python train.py --n_head=5 --head_dim=64 --norm_place="pre" --rope_base=10000.0 --rope_fraction=0.25 --qk_norm=false --parallel_block=true --lr=0.0108 --warmup_steps=200 --schedule="wsd" --decay_shape="linear" --final_lr_fraction=0.05 --batch_tokens=131072 --doc_mask=true --steps=3126
Each number is 200 + 20 x the weight over its row's rms, rounded and kept within 0 to 999. Layers, rows and columns count from 0. The size before them is the row's rms in percent of the matrix's.

# layer 5 MLP up, 1280x320, rms 0.0509, rows 942-991, columns 224-255
101,204,186,239,177,208,195,199,220,192,225,176,181,204,231,187,201,238,204,197,189,221,185,195,221,229,187,214,214,207,205,187,212
104,229,180,211,187,200,194,164,211,216,140,188,196,165,220,185,245,196,214,197,197,208,171,211,215,145,208,159,212,190,210,200,188
101,209,211,201,181,207,221,211,199,200,234,146,220,188,212,226,173,205,209,192,200,182,187,201,177,215,252,195,174,201,192,230,199
094,222,201,210,177,177,203,246,171,190,211,234,193,249,219,195,172,173,172,228,236,190,207,188,226,202,176,172,196,213,208,208,184
101,194,188,211,205,233,225,215,194,216,203,155,215,175,239,217,193,191,213,175,173,229,212,219,204,206,163,199,217,201,233,199,172
102,195,209,231,192,226,185,215,171,183,172,197,230,166,167,210,197,185,185,233,227,202,198,203,211,198,217,229,247,216,215,209,218
103,193,172,216,194,234,220,193,235,197,224,174,203,222,226,218,189,201,219,182,191,187,214,157,146,190,212,198,166,214,186,166,176
102,200,186,232,205,215,195,202,179,189,195,212,195,195,194,215,182,232,173,235,175,193,195,221,184,219,215,163,184,213,206,204,197
100,189,246,203,202,181,236,219,176,175,208,213,217,187,225,214,166,146,187,194,172,187,225,168,168,222,255,223,183,224,181,179,213
099,174,195,175,163,214,214,179,194,202,189,224,180,208,224,187,213,168,215,201,196,229,178,182,223,199,196,171,204,219,205,207,198
106,156,185,197,210,189,203,209,236,202,196,226,206,192,228,199,213,186,240,180,188,187,175,204,174,152,167,210,168,242,219,167,213
095,201,159,196,201,219,217,210,179,236,158,218,239,226,181,245,186,207,207,168,217,211,167,173,196,175,211,189,192,198,189,181,218
093,172,179,189,196,228,208,198,189,204,199,180,185,200,212,165,211,176,211,197,149,173,201,209,217,216,200,203,188,186,206,234,192
095,203,200,207,201,219,212,221,189,221,169,196,202,168,181,198,216,212,211,210,187,223,183,218,191,188,252,232,221,141,209,187,183
099,210,227,157,212,187,232,210,169,209,193,174,231,182,209,175,193,182,228,196,219,186,200,221,205,224,237,191,179,190,191,180,170
095,158,214,191,186,250,185,235,169,237,196,215,225,206,201,200,180,228,226,176,175,241,183,187,184,188,176,184,207,230,222,206,201
103,202,170,205,205,212,193,200,180,180,196,171,232,219,205,162,211,215,206,205,195,210,212,227,169,184,167,218,210,225,197,215,169
097,182,159,209,212,197,163,236,170,223,171,200,183,255,166,205,167,126,227,173,231,173,198,204,232,194,182,205,230,196,201,162,218
100,184,207,198,210,198,181,160,209,188,205,207,195,178,187,165,212,197,198,229,214,196,190,205,210,187,219,214,226,215,203,226,200
100,211,198,216,184,193,197,200,186,195,177,193,197,207,216,197,194,208,175,187,232,210,181,201,135,184,218,181,188,217,159,204,203
098,218,196,228,211,201,213,231,227,218,197,209,194,204,191,202,202,186,216,192,214,187,174,177,193,155,231,233,171,193,206,215,241
101,191,203,193,218,181,231,230,200,215,222,166,206,157,186,215,175,236,209,192,237,195,205,225,194,211,205,239,211,215,194,198,214
102,212,196,199,186,173,195,204,175,209,223,167,197,192,210,200,197,207,196,230,202,194,242,232,179,198,207,217,197,157,227,167,197
096,201,189,197,213,212,230,185,184,171,193,228,202,181,174,202,172,191,166,205,196,222,202,190,196,203,168,193,187,228,208,193,193
099,194,144,220,214,176,195,175,192,206,232,223,223,189,238,237,170,172,144,198,185,193,186,206,180,180,213,185,208,200,200,212,180
097,206,165,209,194,186,172,187,264,221,242,186,223,204,203,182,223,203,202,205,197,180,221,170,194,208,208,193,201,183,211,179,249
104,206,165,204,225,218,183,230,208,209,167,209,179,207,234,159,185,224,189,217,217,220,212,202,200,195,222,218,143,182,199,208,220
106,207,184,192,186,216,208,188,201,198,173,207,230,201,177,188,209,192,216,192,207,192,199,220,209,228,199,207,197,225,197,205,171
102,183,169,186,186,194,209,210,209,148,228,185,183,184,214,194,204,213,181,194,190,149,182,180,202,192,209,198,180,186,188,162,188
102,201,185,181,226,171,186,189,219,223,224,217,201,180,192,196,181,242,206,192,194,178,181,200,191,209,144,229,203,208,197,202,214
106,203,195,165,193,211,172,194,179,241,213,196,172,194,204,233,194,238,178,208,199,183,183,173,223,203,215,241,181,174,168,213,206
103,187,207,214,214,186,197,189,185,219,200,186,203,197,197,206,209,202,194,179,205,227,217,189,157,204,230,218,178,194,217,221,221
095,224,207,202,188,225,201,197,203,203,226,268,231,169,193,204,208,228,207,223,192,185,212,230,195,186,179,193,201,215,214,227,189
095,209,197,185,205,228,223,211,228,200,188,198,245,129,243,188,190,194,201,224,208,213,191,183,191,224,173,206,185,209,192,192,203
097,185,213,178,203,216,225,178,214,219,228,174,154,186,222,212,216,218,237,209,204,183,219,222,189,193,187,205,195,211,206,201,213
098,189,165,201,180,207,205,242,184,189,199,204,185,218,239,173,201,220,215,202,214,188,211,175,188,189,206,188,180,199,220,183,197
102,191,195,175,212,198,184,201,194,194,226,224,239,202,223,142,192,176,204,182,209,211,201,184,207,211,226,222,191,207,207,193,189
099,202,152,197,200,250,203,214,222,214,177,209,209,193,194,193,197,181,206,218,219,186,207,208,195,181,240,211,191,168,193,214,214
100,195,195,184,210,178,188,195,188,224,199,158,191,222,200,201,210,180,194,205,154,173,209,187,193,193,249,207,210,215,173,211,216
110,178,197,263,179,209,171,180,193,186,236,231,165,195,194,221,186,186,191,199,215,191,204,188,178,180,195,187,208,208,226,192,197
102,164,228,186,204,211,188,198,191,192,216,174,191,222,199,208,178,196,201,193,150,207,197,185,237,214,186,187,184,212,186,211,172
107,197,231,174,210,192,210,209,211,179,177,203,229,195,202,178,209,173,200,188,174,189,211,223,177,165,186,209,244,202,204,158,184
092,206,220,232,188,214,220,193,212,196,210,210,183,185,201,179,217,190,217,216,205,194,190,219,172,189,188,218,183,222,185,223,179
100,200,179,177,219,202,165,212,168,205,180,186,202,161,203,198,183,231,187,205,229,200,166,194,211,178,215,218,187,199,213,205,249
104,200,211,203,202,208,189,198,182,172,243,234,204,204,204,166,179,191,189,191,185,185,199,191,196,174,187,197,214,218,212,215,227
105,197,217,236,210,194,214,216,250,199,206,213,202,166,230,238,190,212,191,169,204,204,195,208,160,203,191,216,225,162,235,189,203
092,218,209,193,225,207,217,255,167,225,183,178,190,204,216,207,201,183,166,204,188,159,193,202,183,191,195,178,231,193,178,215,204
102,221,187,210,244,238,195,193,205,204,176,191,223,215,214,198,187,203,194,198,196,225,170,215,188,207,187,190,183,203,198,154,194
100,200,182,223,199,240,188,165,187,215,218,210,212,208,181,184,223,200,197,195,181,192,192,192,219,203,181,155,200,230,195,194,185
097,192,184,241,203,226,254,214,198,212,199,191,202,217,189,187,184,160,188,175,191,226,224,239,193,194,240,179,230,216,184,182,181
# layer 5 MLP down (transposed), 1280x320, rms 0.051, rows 942-991, columns 224-255
103,196,207,225,211,176,223,204,189,195,218,214,235,203,196,189,199,178,187,214,205,197,207,236,176,203,204,191,177,165,175,196,182
093,206,211,195,218,189,203,208,216,180,255,205,185,229,208,171,161,227,218,174,215,212,200,209,209,213,168,195,167,188,176,191,180
096,188,197,211,166,202,212,180,178,203,213,219,195,177,201,235,170,164,195,184,216,206,229,179,215,194,179,234,204,208,193,188,224
087,192,206,229,200,180,166,174,195,190,159,203,219,200,201,178,208,211,219,212,212,197,195,183,197,223,198,210,204,158,163,195,190
105,182,216,231,189,244,176,215,185,198,195,202,205,166,223,199,195,213,198,203,201,182,203,214,212,209,204,195,195,188,188,194,203
098,176,181,185,176,168,217,197,190,188,186,220,244,221,200,220,203,216,177,201,170,195,211,162,220,255,228,208,183,180,200,169,190
105,225,193,207,243,193,211,224,201,187,219,215,217,187,171,188,236,222,206,217,203,183,179,234,213,216,187,191,222,199,180,209,186
083,168,204,207,175,185,184,225,219,178,224,209,242,214,182,235,209,175,230,158,223,161,185,209,228,213,223,209,200,221,200,182,185
105,180,199,198,186,180,202,197,235,208,195,161,236,163,193,213,207,201,232,170,176,201,196,212,198,214,185,213,170,172,193,206,200
096,205,196,198,221,171,194,164,201,213,232,195,204,199,197,179,205,190,167,200,209,171,186,223,213,190,192,194,190,152,200,187,180
111,209,212,215,189,231,217,205,201,206,208,206,235,204,199,209,165,216,232,198,153,207,181,203,194,218,183,181,200,190,227,189,180
094,196,239,181,207,222,182,211,206,176,222,225,196,188,222,169,234,192,226,232,163,203,184,229,189,217,176,192,168,205,252,225,181
088,193,212,237,184,220,233,174,199,206,213,215,229,211,196,216,204,203,198,204,199,202,173,214,175,202,179,212,218,202,199,195,207
100,212,190,226,202,158,227,156,201,176,187,218,191,195,204,188,176,237,233,199,210,179,196,217,201,152,207,207,227,224,168,153,198
091,172,209,204,204,211,227,193,206,202,190,215,176,190,203,237,174,224,197,165,204,204,215,179,193,197,163,185,227,218,225,195,229
095,195,200,203,225,209,229,196,178,188,255,208,188,195,170,210,199,170,185,192,212,185,192,159,180,227,242,188,219,203,211,209,183
090,201,223,224,214,192,211,185,209,227,223,194,162,178,190,190,191,212,218,207,237,191,207,179,208,210,194,236,220,198,189,248,194
109,177,205,201,236,235,200,161,222,169,199,181,200,186,178,195,219,180,209,192,209,215,188,180,186,219,198,188,201,241,229,175,236
084,197,173,215,214,197,187,198,213,197,216,183,200,220,184,206,177,183,211,184,217,201,238,168,169,225,207,211,184,196,199,211,218
096,170,204,202,206,182,192,184,178,217,193,189,185,204,212,242,203,174,201,220,174,185,195,182,239,215,193,222,192,216,177,205,189
098,210,229,200,219,213,221,205,214,230,224,172,192,224,203,189,184,206,184,184,172,211,198,226,212,254,155,161,158,221,212,194,186
107,195,211,237,205,214,169,200,201,209,203,223,205,195,203,185,170,174,223,217,182,179,171,222,200,228,218,210,201,183,230,205,239
106,194,200,218,194,182,214,177,194,248,195,210,198,200,171,183,230,215,205,193,250,230,217,220,199,205,234,220,193,197,220,203,203
096,204,195,224,225,201,210,216,220,182,233,215,187,233,187,182,182,206,247,213,201,194,210,221,164,193,167,212,187,195,204,218,191
121,206,215,170,220,195,208,212,211,203,211,154,256,149,174,210,210,232,202,202,202,218,195,176,221,174,204,171,179,221,190,207,182
095,199,230,185,206,205,237,174,187,168,202,203,203,219,219,192,192,181,180,213,193,181,225,165,231,193,219,195,208,205,195,213,208
096,166,160,233,213,198,232,220,189,192,199,191,211,199,173,203,199,194,210,186,189,231,190,201,218,196,195,190,199,179,217,202,194
104,192,189,205,219,229,183,219,183,184,210,216,238,182,209,185,203,197,218,175,168,202,193,203,208,200,205,214,206,195,183,205,219
100,218,229,195,193,178,195,185,175,221,223,227,183,175,217,199,240,169,174,237,179,172,172,233,221,224,164,185,184,209,189,196,183
100,189,228,180,190,160,230,196,213,203,199,171,212,206,168,206,177,229,187,210,189,206,180,176,202,219,216,178,200,189,214,225,216
103,225,201,192,176,160,184,182,222,234,219,204,210,177,164,221,180,211,176,187,208,178,201,219,176,175,187,205,225,190,214,214,186
106,201,197,214,209,191,223,256,188,184,213,170,204,221,189,186,196,170,186,179,225,160,216,168,205,239,193,208,261,193,204,199,215
091,190,176,161,237,180,214,206,175,185,182,151,185,197,196,192,176,192,192,200,203,198,221,159,184,227,183,194,228,187,212,186,212
094,187,194,209,187,228,191,206,190,245,197,238,193,224,187,212,201,223,172,201,189,211,198,206,196,176,216,227,220,228,194,203,178
086,236,178,249,191,175,198,215,198,199,159,229,199,195,190,160,189,193,175,178,241,221,197,201,209,225,197,191,216,204,202,193,153
098,227,177,223,231,199,207,212,201,172,241,191,187,176,189,198,176,198,171,186,172,178,163,210,200,190,199,223,199,221,216,179,158
102,176,184,235,181,214,185,219,232,181,177,226,216,184,188,192,198,165,179,206,202,195,238,192,180,175,169,238,191,212,204,233,222
098,227,210,242,164,207,207,170,213,218,202,233,202,203,156,209,175,179,169,163,167,186,231,227,186,205,230,226,191,225,206,219,188
102,220,215,215,199,194,191,197,194,195,223,190,198,192,188,191,197,183,215,207,211,222,226,205,214,252,225,189,204,190,204,216,196
101,190,220,182,198,201,201,204,217,192,173,236,222,214,206,191,226,222,226,152,182,198,210,174,211,214,222,229,236,238,191,145,216
099,205,179,186,206,183,144,203,186,216,178,223,180,241,197,204,197,180,219,214,222,193,195,209,181,228,183,185,215,210,193,192,185
102,182,215,195,193,200,223,162,203,178,171,216,201,191,197,205,263,196,222,210,179,192,243,205,173,211,162,177,230,202,233,228,222
105,212,209,206,180,208,195,207,219,202,223,225,171,202,230,226,224,221,214,212,203,203,196,190,159,213,210,221,223,214,213,221,213
099,188,184,228,196,184,183,174,173,234,221,202,202,239,203,179,190,195,202,234,169,184,185,243,136,182,204,206,234,221,182,158,204
093,201,200,209,199,217,200,199,224,236,182,203,177,189,207,201,209,210,193,207,187,233,234,175,206,202,204,207,173,174,210,193,194
096,228,216,209,187,226,182,239,171,168,190,199,185,219,204,214,222,203,209,218,187,198,159,205,208,223,189,188,234,235,196,207,212
100,175,213,195,203,192,166,211,202,202,201,177,212,208,219,198,168,190,214,187,191,214,201,178,186,212,182,219,174,197,247,191,196
103,211,232,193,183,189,229,199,202,193,196,203,210,186,200,220,262,208,188,187,191,192,190,224,204,229,188,197,224,217,149,200,215
109,197,204,198,196,190,185,198,160,212,226,187,188,216,191,209,221,207,200,200,227,232,138,212,194,202,169,186,208,218,249,218,203
096,196,200,167,224,191,189,197,202,204,172,201,183,205,182,204,210,218,205,164,223,175,211,183,196,166,251,196,190,186,214,210,221